python train.py --num_hidden_layers=12 --hidden_size=768 --num_attention_heads=12 --num_key_value_heads=12 --head_dim=64 --intermediate_size=3072 --vocab_size=8192 --hidden_act="tanh_gelu" --norm="layernorm" --norm_place="pre" --norm_eps=1e-06 --positions="learned" --qk_norm=false --attn_scale=0.125 --bias="all" --tie_word_embeddings=true --parallel_block=false --init="normal" --init_std_qkv=0.0149 --init_std_o=0.00305 --init_std_up=0.0149 --init_std_down=0.00305 --optimizer="muon_variant" --learning_rate=0.00766 --lr_mult_o=4.0 --beta1=0.93 --lr_head=0.00573 --max_grad_norm=1.0 --warmup_steps=200 --schedule="wsd" --decay_fraction=0.721 --decay_shape="linear" --final_lr_fraction=0.0 --batch_tokens=131072 --max_seq_len=512 --doc_mask=false --train_tokens=729800000 --max_steps=5568 --dataset="wikipedia_en"
Each number is 128 + 24 x the weight over its row's rms, rounded and kept within 0 to 255. Layers, rows and columns count from 0. Numbers have three digits each. The size before them is the row's rms in percent of the matrix's.

# layer 9 attention value, 768x768, rms 0.0342, rows 660-696, columns 192-383
090:102124134147130101140108127140114158074111162143193173097161114106116110126108151118110110091123129097094087166128154140102112122143135139127128140155147123119095161128108133147138103111131099102157119137130153138152120103141130120157133141138134140142123142145100131098071145135103175153120145160131143132164149141089120148136187086132097136109086098153133183152108124137113113091172165159122104126114105079121164187107135161118113147115120103150138141143136127159078135114152120151127115136121136143154167108122118148139143110106126147129081143169116160114137154143125142130
096:133119173129123128128125114164163104068139144187163152090137127125154151124131107143115154158100140098149120105134119149110131118103074131149114110141141141113140056123116131148093088133138141141122128107120110135132151165132113137121143179142119144131130136123106146142163126108157138163105144155103128130134145116137125157143121123070105127124107142119155108129094147131127124125110101173112128126145106107116136090148157159154108152118186110111174130136077127159099082118127131168124130147108106143118143109138143149115142159105107126162142119142123106174145145090122104150
091:140121123124143137134144163145158077163096148080127128102174134117144114113111138122096095149099101118120139141142094127105132159154160127150150129108112181109116153077110142090119102115106138137136152097126108133127115145128140100097117141149099161161145125112089094090131113146149080132170128129135159124104085125132080124131111119154085092088139112119118107160096118130125143125063143176115132137119138089132119115127136174145155132153174116166135145140153138136136102154169161130158126127144162152160145106071114139144114117169106167121102107136098127116114118126103107137
093:169146129118120118132149129113118090136112147099102103092114141185158134151149143106079139165155129137106150129100066131117134097134179152083096100122116102140165100136156139102106119146153155183116150118104094113121142084117111131071132120140102084077088163169110122119123130188116070101137138175113120100130140135131141084106108101154104132141124103119151107125122145157115121087110156145089145083138120140159126122184112161150150103127114096139090161105111137138127128109112143123116142106127123107154088146109121113147096114134148143128137093125141161136118114133071099158
089:127127141128109103152173153115158116154124114129101155121148084120133136102150165110177134165168085101096118124129120128119132116104145124137155124145106135124148067124135107106144130128112147091136149153133106095129106113130114105111107139137168101142156145164161090108067131106118142091108158129078110150133135127130147138119168109114103110115099163107185150122109127134116099154137143105134173152178097116150105126179151076145133139111184126134131129113119118132104164095154162098107115103107105095133140111168139144125140153090099129175109146149169162114143084081124148112
094:135111150155133118116146135121157109107167133121073139162127173103078124092086142135094147121103133073099100155130159105125101123089108102071155129170098161112104113106109113144126104124163134087104135126119143118101159117121143148129117147107144141122130162113123131123125122118161129128103116111123160110098119130133141168143148100157132190153093090121188100079120156123107123143124151100119124147138127133124132127147153126122105079117113109128108122156118079134147162148066099156148086112105150160087163079112143157111091139144106127158136174067160131122155100152170123135
094:104147166122140125123115105132142124064165132103174106117133113131119126100141132133101127127110147088122146115155134188103134139152141145114109112118113121149142079127157103121116102118124126131148116137134116126097149132129152160130076100162099112130122103146168150089121163154106147135086157095121123113101127126142093110126137125124105137123121132153139118127127114146151114131134111115180145123111170105113129122117175117130180095124138153096090105115109159113121141122127104152134127090126109152157137134161149126158127104140198122126103142141129122063101116165105131106
091:159158105164163118118141111111111107148117097137156128165109171133130138177137149139099130146089140103125136179075130128120144127118102159171143128164173128169092134155137150111127159114106136121091150122152101169116128145077125150146176119131154150122102088092125142145127155138119143162163123137152117140095125110118134109162077111141155149122152102138163152086152145151075120163122115086139144154087137129156095127099156101080148109107096151105104092152126145125107110104146095163135107139184124116096164103149138111106113122136160100122170149166141068121159117153166110131
095:128127137115100132120130136077109116157172090149130110132078140180136101137143121125112119136100160122156149184156132120137123143141115136142139140110160101104130105137105140133084155136146147092143166108116128107189105109117128128099126139133175154161114137140125133115151129075150122099082104114123156128101109102108115123130110107137129089108076131148142147127116135125150153120113127138122169141142077087140148130175147125171123095084073116116147092144122166171126102106182122099146136122113201135143087138189097134144120148116131124153128160136119119109140100117116166109
094:147109094137115099139146142103139091161148144109117126136118133110141154123096137128137085158084127163109147142142113136177115093119135161137111170151108132118138123110123110153132177141146141076136129105115137088107068085148157146156118079108131109163078119139152121140119154133168153149103124135169139086108118149121154127118100144154143082173146135124117114112108158143105158120136118104146176125113146149121133114147160129145105121168109176090109095118125126120144114127116158100162099147081098092115107123107142143111111110083140136152098155136137100170109070114151128116
095:086139152144122132129137127123110137140142164167134082141120115155143105086134163112156102145141125105160088080078147174080117072076115114095119144145075112135144125127122152100125128112146106085141114132133098118135123134114159059152138144128093141091091177154137102114115111130130118155124121134163120127132149109115123117109121163176127135096095137064109108080111146174138142187135119136110135112117114154151114112142119088122142130174166137148138127130121129154090128119143110105158115139110129074111148126105132107119101186103135146113096084097160131151136113126130134122
096:121149152129142128076133130110114114093131140144135100108145115119146129098145145121118109143130171151163138141101109186114132195096142128085083140127100105153125107145118090151106130144126124091106117147151112138089164118140129109146110220125147104133163122145110112145147171102181164106094158150116125088126152136102146177163114167140154124156097123101122157128123111142145145115150088096120100131095136098188133120079052079113125103142110114160121151096149144113127166125161124134145129092129119096117156130148140143139086109118077124132161146128103139140134118179078146104
093:116096160106140142128110110092115130155155159168149138107124118138148130126089090125135120100079152104116129108155164168102127126153134137151127180176107102156126129142131115140115151162115113091099090133128133102136164144156134140115138128120156135106177177113172113116129151113107177112107144137115135137100159123144159136132138144123137114130132133072158117088132115171123133150112128128175146130113119063169100083133120157146139091156108117119132102146127100086164202121095092140153112133114102169121148115145121103145128122150142102147128154130150132138131096134181128159
092:143091128133125142115136147129086180129132125116162118122116138147118148131133165183116114142087120104127156101100120150132121121096105132109112134151148132117127116079124159139130137152155091129134129103115103106132117177110112111142163141103112092116131149137108126158123145132128125140133109125156099160137124082126122112094084143155142102141134184127134116121118125097122139114130154138170141151096110154093124145113057164116129126100125132112117132110105160140127132105131121130118135157123157144149159137156140148203136137148085166139155137141102110102130105130096134106
091:117126133118117125132108133115144145097117135137122170161149086073109144185108093121079116139116111118172138149138153110119109115124123105133191114125106075135105125101124084133172157113108121119134101124133147166106137092138177101141133171130131082139125149135136118113102099123142186139058123109088104142103171136101116112164148124109138126121126088131142085144156131151075105095130142125138145106157142109087135107115125128136122144151126147164150091185108139102108134137139086115146115123121138156141156109169087131125129144139152112140132141152122129146085153124098167093
096:112147114206096111122143112129134166105146143150112164128136134079138125101114124154113106125138097142115083111137143096109127105158125122172114151112127132122143097130111154140141108138148126140120122117141125063107155111097117154156137082113175137151099064122155129110135121106129030138108155115153148175135145159138144121126097148137132147075135131167137159122134105138133112154099128120100125143101098151074149081096117127156131105140107161129099114095149136125148107115118136115112120125123152145105113114091172150141149111122098112137067133134113156148144112145166121129
094:141167161129136124078117185140140115095140156099143144111108101167082129117155166134108117130174100117097143141083124114101135156097156123170167098125093118111113141118148115112149126151127170133132123146120176156137124159146157106124135135150121143144132096136103120112109115091129106122129171112079163126132079158168121140160121148115123128126082136145136077105100115137107124111153101095088136124116143094135138117139124130122114124120153089127107133119115145104130131126137135106113128149137178138151106128095153122158114112148092101115158110095114108151135121072142151147
092:116136157103126141134132100071139152157112083097139134114118143123155124133133163120143150163153097138088125157169118122145142063147136136114108129104124110111107080176137126106138170122115132151186110149102116095134110135112136133117136096129124123112113122127144164130136134112115123174130141129110164157163138134085165077143118145126151165130180145112109145148081114128144167115091128118127151109125133157123109103131129117140103110144141111128148164074136113149113135117113134123147173098115162150107114118108159163103114130135184087167164113126114087114131109137121165115
092:132161117081157108109125109101166133084113118132142117114130125158150130120103131118123140183069140137108113140125114133131125117131153122133144157119094144128088153156157120092128135155161131123135151146153097159187138139111164140131121122139114144122103119125140146123104117143159137158100083111114094122107116159110117117095096091106172137147132094156100151128128090086110135115105123115095130104117131098103163088138119122144107145162121103086176133101141108137112141152131110116090139128133177145131149156150108129142132100138117136098108167175140149139117166136176099159
097:187164111192118161154126129151121135105124184089102130130117125142147111150120117130121126096106149160137121106138096103132124152106141130134127145115161128118108110135137161100133152128077130122141135131136144171154088135113106126150140123160135153092085140135100079120071132165157098114120160100103111137109121147115102115146116115125146111136168115126134148162115131131139124066159161086084096154120155182096110126110171128103118140115136163106100130148102102163104124175080141107138135163127113112179123078127105125108093123133138157092146100136113145134138100129111125127
090:119166127133112121146106148146128101116173148127135149156173141131145117130072085132140143123140121131137160134111137079130133156128105090108106132134119128117134124128171128135129164115109105130134162152167106134125112132119145122105122116114124153160169133071150094145145140127175123077145102151139101117159143129120115133118143131072142122170094116148117107118156127117129104138135157133184136153165165175133099121121147136103121138143137176140155149139126143156118097101155156159143178141149141101146094094123139118152145141134154150146120108129171155124125163117134120115
099:085157116170118088134115145128097156158103128140149149130088157148122092133101130115124128133142156108126108127094145097165127123174139114163130145150084120126113133152111127128141170155110132119056106098109121118139176121125126129108094124137145163105083177157127129151201124098094081126122120151100102115144152161111131165098113144141120105142099110153111117159171152114101083128091146148158125123103180142135120156150134169084086128076149099109100161113143135120121152094111155140142091148155108090131157144120184188137149113118132105098165087159136139127121091137145091146
091:146125148161108110128116139139169141114119085165188174142135134131110122143167169116146133179138122082128144100116155110159116119127062158139111125131121135138119153097132135122190095060145148138117134103179150144154123139173162149088147095132115128112137169115128097146102127171128120152109131136103124117110154145126122135144153134103124124149144148151160085159177154107145117166144102108069155160145120152086116107121131171104131115121115151113116116072160159177132144141129141141116115133135144114153142092116132133128076129123157088114133155118136121107106135157135117098
088:078127133121149127117122148151090163112107151131125149147095132127127133100141116113148111137101115119112147137103105145132126146155115133111093174125155114154089114102086096126130144156147090147111141137157104122174086145134137118114102101128117137143154127140093122158127129110102123162140079121131135148149125156107140129119057136104123096090143104107148114121114103120112142124110079156120157154163106130094112168138116110142150147131168178120161098133108115088111154109123124160126169161149165144117170133126100118144133146103122118093150103115097112106134133114137139117
095:145127160121148096138155137118096149093123084090156118119141148145116145116102111160160068122094119111168161122070103085146160092097137120149116138192131117152132090125093124153124153125123142137146116122112159151118158106083115161158094154119128107156079139111144095175131132147119142167148194132162120157099111114127159140131138098119127166123140120141110152137149130146111148139147118138108102150122102125130093132123087135148190147100134107188079120132095101140129134125136098134090175114098151129169111115138118137145135148148134155161146099108117145111136165167119125104
088:103129050143110093101110107115179129101116155104076125166121144103140125098110144111153129186150126149133096128102101128129121100136114094131144115132119130120155101167094126153092123120131117129150163087182126136161151135144103128107189132144084139133119117114138120141135107129137113146150126093122141143095114138146130121172150125160132116119164118154145142139146127135117162186089122176118142128127107122124121163146120140122153125130131136118118156128073150132136164145121097141117153128099150126159179100125130107076121148137154127158125141149113147153093139122148141132
093:151146159128133123107134122140105127057107171169089154125102129136133138140075094110156096171136107098097154099139128118115125189156170139116139068084095163124148143093113106155099132127133108134138086151113152129175130124166103129120125167111102107151112110130131154113135126147110095110113152113125164123168104139099156116120134129176146110123139149111131167105111117150114097106111157123108168154120130140117155110163123129157157105138152147122140133151140153105156120100159150098145161134094152088145199072088106101142142104188100152139149148112122078111079131100098118164
093:168145136155128109130148141107097161192118089159113136156147106143118137099145095105138141116126170161139142126129123115162140129136151131136108120110095092089132140137127101134125147141088172154122098186130105109123117086124150097141113133123141151141120127166158114122107151139096153109126162131143134114144083128114150128105146144101153118146127139112116172160129072153141148144116148123139124150110144110084107149104111129136067151137115156135088144177136134087107139099116125118126084121117171127110140167131123128114110115089161094139131143124110127151137118123140156106
092:169145147112139079126152165121103136133154095107123168140123148077144112105127136150168147106136131151105096168104157170070137147169109167083122160118133113173118153121128113147149153142142159098154163109127136124125124109139120161125154161054177124141134136112134100140150109114137126158122144100097096146102122151083140131138120146105137146094133149147167107153180171138124137127132116120136089152176155085196099178120160131168095141148135137116130124149128164113112150112138138173118099138100109126165107107098151181144116098079136115163152144141157109155092163157132125124
091:101161148152151110118106108091154134089120081118118133115121123154122099076172134110059100099116135212125107079130094116102139123169140178132169138154122085140157169137150126143173149161118145110162142109080106125133112137106138153121123171152109125122156106069107149153117133113128140138136124122080127107156110113140137095128165114121144147106146134102148166125148115097148142109151096141116124152093105131083137113151107103113130139133133093105121124138094132155126123142111140098142154116168101160137114121147137130143117180139087149119107117139127131143138076121141110115
094:139106162096155105109126154119079127110131134074134124129166087150124163141147163136113132188129149148128125126064123087120117148111169094120117181109124201115099137158182124130167115126160100127087132101107109141121142124125161115132089150134135129131109119168164146112149134090160114162088108135167178129111131115151093150129100141175122127121132120142132125122080158154136095160117098078122155162141092143142124158138128124140131094154103067138088111157082123064132152150146088191164132141118109150154174112080132139111118143141141163129121147120097144122131081157146156163
093:101118175118116158130193072086121078106160107120116111163156121115133122144128143098145139061082130202130121127119148151106144103110096058111141125115176119142080077144112121155140097171116127162130124120143089140137114115134099142136125106130130100120126151106156182170084182151132095130127131152135117084127097097094112130130134104183101107140130105127143135152117103131138174114118128130122154123130140145131123184124203147108179106149089137112118146131136066130143127119133128148128137098099145126094100112174171111142153098099170101147115147110113147138110062145138099099
092:137133127180125077148169090122132137118126118114107131142139080073125095147152097085121142136142103137147137144100106106086094159086127155142193145150136142103126089090134151124133120112123116094105162086135124131115088150115107143105154135114141146125144099135142172131129151097086104108137133143098106122108149141140115119160119096106089109153094122153091149107169148166103124137171108161161138124135152115107109097099114147123112123091103150136126128149088083127136107118097127166128139142146177142124132105095135140127119134103141167142131138148145168130116101128156106181
095:143151111159142101144118104122128125158147149117115146127106092139127140107128126098134134166109141181134087113169146138092107092153113157131147139130103128125111090141088148146100129149112099114159104166083139081108124129151090120113122133149166104147105167073111072116157118117092133148118156108118075144122089133118144102150190143105118121117156110102126127112127097108170133128151097114125138125162093106113121166133124136128102107120117115168130156143089135094161129064169153144141143110118131126129132099125113135132124121171159121108157103073097158121146112112171141089
092:124105097148122184146089120118114095116128133107126148145079117134147119105144128136126120172156135176120112116115147149124100137134156111131126132176141130129118148150161133146126143123127153126117134113097089142082112156172124113102150150123136157094136165105104122137163103133091093156132153126127090114131171094125135114116124140116114104147116148120123124118136148138169138102098132079153126123167104123195114093092104123132175165119132129147133131118138168076132063146099178187111123121122170111118092134130117113140157147107143092102094115111132108128119128116105178127
092:133129129100129126156141126105088100162128075114095131105126160101091151161090111120146087160126137056113116099121126090152069056120090101093139159114122125127130140101142186078142173091104102130147165121153159102131117147120140139155119114105103119166153102155159132104100151142167112148110130134125181114131146091131098157161137159127149127111112118062128106140088109118154163143117112099156135135145116126089130132146097134129145130142136115105140131123143195116130111119108103083121104126135117161146123154147123125091104110121103142124138098134143170099089132171109146122
093:108128117142127139138139137164125133200142098114096094125135115167162132140133132108141098150159141152139101159158149125139071098104118154079175145123115171147131120138115123121118117101157151113093099147111096076125119165157071144100142159105148145096116122110091100147135144117118060119181125103093127110129073120144122154117142102165125129162179134164100140094108165189123151111129124112115121118116128163072080133184136106107137124123104122082169117114124123099124108134109097127160172155133141128141142127119081152133135141098145116138089101095105139146121123109106092152
# layer 9 attention output (transposed), 768x768, rms 0.119, rows 660-695, columns 192-383
086:162161166110118138081140122115130069162131111146120128133139143174151130095128132164135145124115098093143132123102066127158131165113113142134124116125134108148120117170155123119146162138156103141133148146090148181104114126157116140115127063079135113138137097124149116151165122142121129143095137088129139142087133103160154133143121130118154131130141172097170125137106114127118149152118119095144126135107175141088111121147155141146130118146114159139104116134142121137122127145113148100129128182158126122081101143146153178169140138157122153085123146088174096149093109096121086141
090:073134127120128111147159144120151136149079079090137154140123141160114101102103136101114069115114133182107147111162148109158154132158158143130121119114116110118156143138152099135201142184134120117126181126099109099123107072129115155112111093112136100134148154136161147099091126142150143105111145082125115110133139139114102116116110096167128132135155188203122087138145156123150110124119138094154133156106139109098114121120142116132143094138136154131096138121103117096140138130159108154154110119122108140131104130088115122134094129145113135130146144110121160091109135142126143065
090:098125126150087124125069103139134155126199116154084147135115149084121142154136099197131130098144122185124105086134139164130086105149129127092119136100112111163132119129113117154155145149143136124130153126108124084117096096145143147115130154126158138137148172185081128135090157083126150113071118091118118151122108108114103118119154113165123146143093170148119140126128102131084094129179108158116144127126149149151116152149172135100114114128126128091118148111119117127145148101122118155113101127152086139104134126125124131111130124145121122156152138124138104151107133158142160111
084:064123109111143161153122111139150132081141119132142161158120109107087094113098122225100127124092138131132121106160139126133118159149082078136166084125127127094113107112103154122131111108115137164124087135138146144180124141136151141125102135113121136135162108123145151117098145124118206138168134127148147134131146107119136122156167133133125152128133149138108167154098101105102124132133136144133085202132163122144193134115156099151076139084156131106114088188092105104136107171143143128184072131116098144080172095124145120114118114128106137121104136136135117137081130137095146156
083:141095158117115103120116130143098109112096139131143157152166110129104138160123130135105104129142156135117107150145152118110088131168107155135136128128120107116153116126151141108114104135154108131115133101158147123112138122104129134117160123133131154117131106133133159110145118129151090146135094138133154129122126102122090114158151118154100105150135129110074134188108152110138143115110145124136122076109108117081155107135145097121150138113167197140144095122131126121132120158140106108120144162129177151155141110125144123142159120123133118086159115106033119162163184120148098130
090:099144120118121169115146164099125182149103115154160101130147095176152096141168089123200112124144135162152133116158086159149167096160118167126112103087138085066121149142163127129125161127157117123172094100079104134161114135088133124137115129135149134130141112114127135118101114151095096161123153170150076143131130107164113122112164182082128119144099139101077124148130109110132117154153080161144154102115154146158111113108160109136129139132116165106145150108092162139099151116175145147129144120137104082132098155118117136130161094135152118117135160154147144147134113112141132128
086:105117117110114180137116163122099113152086105146076180148123148121157132154113162212146157131116119161124122089149127084146117126107131137130144145151110151115116102122122115128126157105146110107139166141111106167152122087116156141090139172111195073125125160108066133164101108149157141153126136160113109122126134103132152101138108128069136156111109108106115133136134148125116123099155151141116155102081082120131126157109101100133122128143146147159151166136115125140152141159129121106130155165149094157090087092108098113147107173125108144107172125101090065144141141103101127173
088:110120113147155105112143155117127123120109143104123144134177102147126107145116129125143152145133095123112117105148105118158161130092145141082146135146084145093136154106143117111130087132128131116157124134156164094136092139217113087113109147125145125085114127172135102120134127105138161076139110099139130152178137173155120128097141111139116145132146166131118180153061146102147124113121150147101165154143167179121128128126112166188135120207140132175148151134125079115130159174119100112131138125102111127110095147093072114083127130156126134111130135133091152142128136092131145093
090:132159130162132137161137140138124122117119101133130127122162108107125141139132150255151157142174145107156140113130154145129095127119116086129099098101085160152118121122142129110135141105098076176086109158114149135129136140096132116110132155117124103098112165113117135109107151146114126184160140105112164138132137156123147132149092149161136106161141115162156124152139156102154098129140122110144129073135145139110138146107111125130121119133118153121116138102149097115129162123101132136069146185113118108186163152121169127111147115135149137135112127102146133152137086169159125132
087:107153172126110149161103134141124145135102123151126071111130119079127116111116104199147119083144123126182105129105150085126146180123133091140088102152126171122126140115135169113141088121124090113114133084105168127141129157147144120085138115134120160136099156101123132090091145130121091142121136153104115108095153127114114163115109103163189144119122118137141142153103106127122120125131155099141085131108132158154139149146111124126135145146162102143132145145125143127128107170168117098099171106160140136113128117116129114133126107173152114127107097103116136089111144113113149144
087:150078137134119154110093128124159080136142105091131122208147172114121156168126121092079138111155138152102168096175138164145142150148143120138128103151162146149138095125133061107106125144140137132141144162135179142116161062135104105157143127078142081154146106151090142159170142090093127133144116162118128137133114160131152141142136102094144140167094137165101162152135094099118125123135116124131130139151155145134149147115104128135147145099111110123137099126153133120125122136080094087149173095133113152119122105122134133152123096139126137114156147111125125126160178119100086116
087:129110131107118122152132119118108119151169155145156148090154105162130142122082140149125147094150102113084137161116121120117144104120096172091163135093148106100124135120099133117120141116152130138149115119126152130133133124111105154138128108093113135093136184147155122118138126130109160126126146127163142130094141149145124110064134117119141128159159090158093126100203156105109136152122170112136116081146124138123144147169157156104111130111142103109102076134096128090114120101131131087134099146143116127106098189129150058098108136121111109155146126110141104107140122094122125144
085:092127091178090139090140134146143139108116092119125124113109159120100120151170144117133157157153103101120117143116127083133136130139153129141128100113136145103130118136113099109132128104110142130154154103115112116132127134118118127133132129113129106086097097151139146105118118153125127116134096149150119097145113149180131134179117115162136115136151118133145124132128147087139155149124172128090107128131121160080118171112126134114111154099136140159125110121128102164107097152142148113074142193128174096117086096132116139128147121109140136081081148102152076104082111093118115156
086:133137109109139142163160113127154104115146110156106137154118147154090116110104132121138171126156151105142119115126146106152139132147115143079114144106120090135141131141118104121120136180088154129113101106140129155141174129121104151123130131131147149140134123145120126129150116094139138180145128103092143130129124181100167078121128161124103134109158101107168146151118146120134139134064120099139155136134128095147119157109189099107131150162114108152127130147189151080137147149103091134154104095121100078148084156143128129085127118121116099138115104157106157110142105094095137128
087:085116131148131070154154147133102100154155131138137164092123170171150156095124145152108137096151145143118109123119106139143144140141158144091113117150095145153152114141113149105087149111129171130157167109110157103146137143123108113117126078126119108119137074126130154153158139159102074130112089148101144112164133117127136116130134122120132147126143161169115125100133140134143126130110106152125116153135123137141091094105125147143137125094133106097090097128139099212109133107131179176103142155160150093142142099073169117107120108117101123135119118102142111104136098149133111163
089:145119136100105128158087135114128050189171120147111162122128137142129137090129127142139083089118146120162131163122120116126123131136149122104142087122090132096168148131133118186129126116127113123066130093112116179134066136142187132071143136118103127144140146147163144154108126179122151143127124169126149083139106143120126157125128101151130135134137102115114147148126150121119144137114132124192160151158117129133137160184112126132108140142146152136139158115116089140102130158083119158175089153130086123136112110128085120106161091180157125129167098181133108104114102136140132120
092:128152136111133159158099119066107149145099119145114152127138129166152135113135121180126108128097109097126084104154155141094168121147130139112099140136185165108118148090135167145119142115137130123114149130137097092121145136104135110117113107156128181153143113066133154138126117139170116140135108116152139140145132148093111108117136127135114126138128125093105089122136160087139126133084160124138131115160121134113119140112151082124111108111089121104170131127148122110117125155131153132147099093112136159166152155132089123137123133188131161142113134157131170131134102173088140133
086:148127116103129107111149150170106120111110146118083136125145164099113134151135129121099103126111137113142098095129169070149142124119136097125130129131116137160130186077136114177099061109109134121126123116144163178135162121138144122141121129097125116149133158145134095133136130107144125130093106109139151129096129133151099128128115152159106090148139073098134119095164100172158068122117075120135124142133105095137177151106131117107152111160064152114137079173172106077138103154118079141114087146117136098117088125129125123109115154131122155089123160126158170141139127122101125187
086:105131137147088141123076154171084128147095110099099138148135161093091105126160114095138119096187130127096114111144138139136118120157084132116087100135156133124160104123133166115129100083118156134164170137129144127118147128106130114122134121154121101122139118134120143119129171081088135112130139169125099137185130106118108121167146144145130107103165120120172062153083152153147129171169103101131106131127115172067109110129139128152129132106137162148150099172136130104139093069125150127103116141157114112122092125104102122135147172098137084186125141101145131142154155158085138113
083:135106111073166105093132139110131147143134120155188145151101138191133143133104135112133114162147068086114148076102096148126109094141137171142081119143167090135160122109103124142094104132153143136111160129163123120109113132133118156160120099134119135143164128108100124149187158106096123139129125138175158136144159095132106110145167120134164155084055150107149159091142144147118138159116096163126114110129113084124124104155100104143136119125089101147158127116103167092145119072116153127094153108164148125101141124139163126170160114111108128104114145120119111109097111156153140152
086:108122128111130152124181119118118134076141140160136125107127135135133110158172147090150111100109102154099128084152128147103124126129148147123156139169118139126113134114108125135142104116147174146151098079122112113158126123153127119118157119115150099151097098177103147119089140144081099165094138147083123139109144113152141114121134089132088128115150168129098113143127102149156201132131125144144081153102163132143148153157150116151120115078096105148121099111132117141161115132139070097137101126168119155138141121116141144125136111125072122140102138131127113142102122142155096132
092:147081094086093150118093105110134124127121126096146161136162124133111123160115141108154126168121145120097146138130113113100123153156080155102121145105151127121129133088147148129138138148116121137159141129131137139110107132145136149140162156100101094127088086173116158087115098145096155114132154122152135111129135074142113138146117144128139132135130165137167087141066126165109141155147133101099150111150115119102174095106089078122088197139098129160119139120110144144120122179128101140112124141108102130135113168141121143169109148119103167137102144136141133158118132119121163157
089:153112119142128122117136136132118123169140143079116130082112148122139137093058104159133183147081139180144100133110137114104152095116159210150140162121092142090121106146098122141119132162093152129127122124122132146110146131120145073139124113110164110124115115114108116103159143139113130174148125126139112130131154116126119183149156115148095099134110117108172191132102127133130147059135142168148118095107145112179140124145127095127113084148132104122114115130096141122123102115076169119107134137106096157108153156148150091115120147139115133161120105139113114122130098103140126203
083:193110113153113120167080146127170158140137088075121129107166121122123115156120141133117133152120121153125127125124153113100133120123136095138158130155066144146131145150159159123133141158137159117141144117126116151099152078125141097142162177115154152118145141145171112109106092107125155135139160133111139114106107111132077119125157124145095136152095120159076137147157129141130142145110201118121115116085125136126148101071141159140104125167138123113129100122161136161155128086101119105096083131113109126124118137143137107163144138126099127103125149154139148139168132142112153084
092:102136097107173135105115165100121117120109094127159138144169112131134109136138119105066133126105088160118117124164136161117136165094115125093129079121140109128144108116178123145104101127124128152089100100144135121125120117163144149163178156139152122098166152171142144127131135105119168111091123152121101112154149151127151087099103146116143112104074164133132099105131119102135127133120122141164129084120172123131112122103145106158111103150120128096134111149118110105117129128105104133113059116141149118132157143125121112121147113103141109081113117158130143131095135133162143177
084:139147164151123148130131125127129122107172119122135131110104124137154128130135136162126184094162144156126165146162149184134143139150167127129130136123146132114121149136145094119126172123125116149098102098129110129096119102137148142132110138154161128147174104135123123102128152106136139105128144118155146105100159157092112134129103112112129117130136101145130099092131104097127102108166152111126130143155117143119146149126106183125096054126111165122128069153149132108152134102107138149137102095141143125113127120091121124195146097148112080166116136091152127086162160165132115140
088:121127124116105130133116153123149134109171099064119147119118169177108112136137161155138110115123158162149148175160121081130120103139151099125133163128187134114125095115135142131136098117119174102139133100151131129100132140112116125106112137180115144082107174116119114114148140153135140132157116146178139142143127119119136125129137097076108161101138085115111138122126106114120151159154127128173075140117141132138097164132124089123119147122106100112113145098104100146162105169115095133138098118154125139143082131144112141088108116101151120139116138186159153141091082087135166081
090:109123103100141148126133135153155138102145105130113120114128125087128104171112117076152105120133138109105076125127106099124119095125135092144137112145155180129115111142119157140127118102165119150140173165124170113088141175176111058167137124143092131111161160166097135139116134176183141117164134170107116141081144088157122099128111115196133140158119101142153126098119148133139101119151128124090103170125131167125158121127098087139146170075096109115142101105127030106127153152108151145098159174113108134103107106123142142117119124162142119094133160131135121096117114138133123138
085:064088162155122125148115105141120137114114160157158106135136108166124162147170091126082124134131130122117166119113130151139111112111119102110108120141115120114140123129139141130126115121124135133129106171137143112116137087173141137126079133125112114141108167125156159136150105147119125148086160135201164135121135134145152168119113130166104124162126099117107155130067076121128086134140130117154150098166106111135141125102096121095136116107111130195116142119135140127109132144156133151163140116152112139124137117126141094106124115158154140124086143098131088103135101078122103167
091:157119129100091141126138125116103124144145173155142152155142177090142134137093110142128133156099129105100100128170128098140109158122104095142115149090140098123128117130117144108118131091142125132114097115134133128154123171120138136140118114091124138129132147147114139116122119138113181117124102117160146150130125124102112153113110130090097118124104146155151095108122126141098127114111158086146130102119163112098118104184155139140145116100098137189126104146135120169152117117105107122107101122127117070133147107122145123105166126096125120083120127079130157130114167149137128118
091:156127126119097093133125086142174120192134116170136127111081130098114144113141163131171139098127121135143098156120148131147122136159126153112136110128111114116130113109134102114069130070112116083161111151137152117139114122142144123089119106114117131121112143114120130110128129148137141136128108150138097154114131125146143095087134113150132135125139173089118100143115123135088113109138111125163135097118142081134145125104138103144143165127146140104148145100122138162111142083116136082063123121094142157122099153091098124105151083137157111115121129146099147140144148126142155111
091:146149120170133120126120190139123122173120131105142155180133144149144155100119140174097155182136131122136105109098095140115153096168169159076087122140127133135120083136114129109105119082126149133147172126131147123125178103143100134170176135131139119090131107127106094104135104106139157117131098157114151151127150154136123131121071130064113121132075138151106106120159111142151144119147116099169106127105111101113172084149094133124143110103135151129172100111080109114104135123113096124133102125125148128121125133118103136108111165139115097119164087175102141135167137118118158119
083:144135090117152128135137156129114129100106088125145127122124128157164143127129121115162113107085126162122081112143165170149131082154133106141089139160113103145139188091139140143114174166127106108157139124138120133156087110114136090119132086131136146142108177119156115147127099134149191180134140113118144162105118170136141090115135111109154138087166153129153090138110121098084132107091135081122102103141137140138160133139103114183098098137176087090086087133120162130109123119187105124121093108126113109127149103145136105106149127106100128152124118119130089113128158091117112103
084:128102155143139138144162109087094122120119130158115142150117185109149133143147135136131167139173101122093118139121123119127144142128128116137137145101150114128138097134161108148133146102105149149109148123126138123165127138097169138152133115080183149137133148176159132086143113122153119141173062128138125101103136103129151169102102127140121142136115100118114086121166144177155164124085120127120112129075160134111158122127086175073158141148110149109125109140128117146143124185125150107128101147126115130117121095111132130130152110112095121154062110145124119125135075184154119212
087:106131135110172120099146120127132156164108152121158144085119149120116145137135128118144153141157110130126159160124153106121147111132111118169161118122128128094150074146111100134149117117134110182078130115129092120138143140127128161080105126141149099124176100158131105131109097104099103122145125112126160134142082119117129157177138139118126123133131109157133129122105147160105165137127146147156187100097176139135122149155118129143085160123131111098152103110179103142156133118122087122148112127073083150152126122105159137090114131138106127116123112165144162110130129122169102121
088:120115111113102136134111116138177165092129159146071112183131102139166143092182118030136146125130106183129170118127112116151197132099173174161109103118095149116144083137097105131102103137113101128190072107103139105144128149137122130168131137129121149141120137120103123133136137102130167133101127104119095171176170174103122146106153097113130151127153146141123106146156112126087116133155134120110150063104135115124142101136185136147103129119124137143107121125146107150118175143128140143106102156150145146128116129130110126166140114106160124152133145101109102149119102138141101112